From a checkpoint of a small transformer trained on Wikipedia.
Size: 14 layers, width 128, MLP 512 squared ReLU, 3.05M parameters.
Each number is 128 + 24 x the weight over its row's rms, rounded and kept within 0 to 255. Layers, rows and columns count from 0. Numbers have three digits each. The size before them is the row's rms in percent of the matrix's.

# layer 10 attention output, 128x128, rms 0.145, rows 100-127, columns 64-127
082:106125125144140152134123144093097115132075153107114088129135133151123128153102074118129116180146105122084148113117141126109079148116133131136086117109131115111158129115127100139163154152095117
104:159129104151152150096097135160145115114125142132164162182170102121109152121129083157123140133137102108101136117153099108154152082069126115100126137174104148135131143124088108147096088156128171
107:131090155074143169150129141138139138137089093160143129114098097135093087119137148095140115072147104133118101086136109117104115120107117147135130122106153076131131131072156104155091114064084089
107:133190149138118122123110131148167094093102133135147127128090157126145146114119113127135128125072058167112142136124110113119106155138180103104132100153133147040117149089108096159133194094105163
104:142123119125119135088141140081171153116131156124079173126102114085155119124115099112073124099143136089117160095163066092109172160195144179127127126128104138144163152077122140109133114102123106
100:159088083128148125166144138174141064158104106170166134121113148166120125137182164135132111102150097164179096163119161112138104119078139146127125133134141117160114076120133156167112125135110096
098:113092112078148124138128120164076100121150120114098099124129153119094105105128124114120093146175133145116111099081075114086156125111154127102163169134145112120119130159086142127082194100115114
100:126115120131133114138152115122137188098150134142108141123148162117157093148110158151128153096064110116141117162159174149133098112099132078124158153124133170122141125139145211100117165149132123
110:152160142100104097079112151144154160124114134146151119100176149103110141142145127089142127118157140154139081149144132116141116188145100140148134145167157153129106171157157092111106103120133177
082:128123132119170112105101110121093145135143099123121175190109122147118141127102164142116104142083158112111106077122118122141157138123150179061134123099116119079136100127111117158137109183135164
122:137234098183136122107108137124111160073126144159120124107119121162116127148164097150146154124160138135161098074139185123135143130115138111147169110131115104166171149128127148189093161150140111
097:171109131163151126150130108089097048125086118148124116130109168117137155109109168153149118096074099115155154129115123132128146153149131083124177112081132165133166193119140117105104158121124123
093:131143164125106166143119092178101086152114181109057139156131150145126138156134128094112132129129174129159117109090149107146106122185135132149151156123080114114088102114131164101125067158122170
098:182146123144148125151120146144126165082112129142144127105151135141178110127144098094103117134089164111100161158136141125104103087122192156127127147109075141125075127125122113114099145138095162
089:169142123137121152093145090073139140130167094115154119136112099093105133105152131143104125101133115139169133127154120097127158129176165140074103089099149122123149104133140125169129146088090156
097:171123174121117127108156094140121076151152127146157152154104112111167102161108143126093116123089118150153121187144098104142104130130131115092076126126116096140126086122109123152127076126134151
092:137099108131104145137063153145131143146181118096141149144167103142128162148113172107133134073118138129174138143163139124125070118088124135131164115068120126177144074134122093101119111115120121
098:127127132134141133131118118127152138092129142125127144110096181150127136114116130123072148172138162137108073117117113096079163119085155155139110223160119133098102108149159121094140121112099101
110:116178129095100101111142116144129106107150112175111156130090125108099158122151126105144100135177126171133071123149109111138153159143136129135085167117109106135161086104164149153149121111194140
093:109128174160126095159076154086167083136152143154094187106186110162121097132108099133149157143108145093118157145150114130140149093158103141116158159121113130124155106137158140102140091137164143
100:090141076090132099120130082150156110108212121123106165155113106107150130087102170128080119120120125097118052117124154150155137166130155109137153132086066138099099139147137123150139132149106105
096:141117087128171142165138139085164095117133162149165100130143164131092110096148135159076149119136148151144129163140134066143133111096137143120122118098107150119126107084189175116145114178147128
100:164128108114130110139116133175161154098158019141134166127119092149152158138083163172122157164117095117094123142155140130164143141093115096120114137131126141132135163118121120157148143160161163
099:140151127099127120144158090058118130183080167077087180088134153140146075116153135120112122127146157082085143116122129147108164140143144119155100106132162133118119065137136116100092102151129100
107:143099107102112130136135076112114143078104106114173069116148087136120136053136184124140123149139185136094106130090137129134068105135107142178145098129149148130123152158151100144164127165141115
099:114154133148128127108122156119108188133145121138109115117101147124104137129075116145158121118157098115124128098137117159143170184106083177125121128121200142059085124124130165117125110091102154
095:118089137121156181096168151099139092115117116162135096093154154130119154179097111136163112123133126138144187097099135097113120147171160079143084162089163119079168147128145079107151147124102136
107:128157154153152129134084136136133199104143075084109172134173155155129133150110099129191146133154164136141131107158142110156145149122146133118131141087101186162118174097165117155151167130119152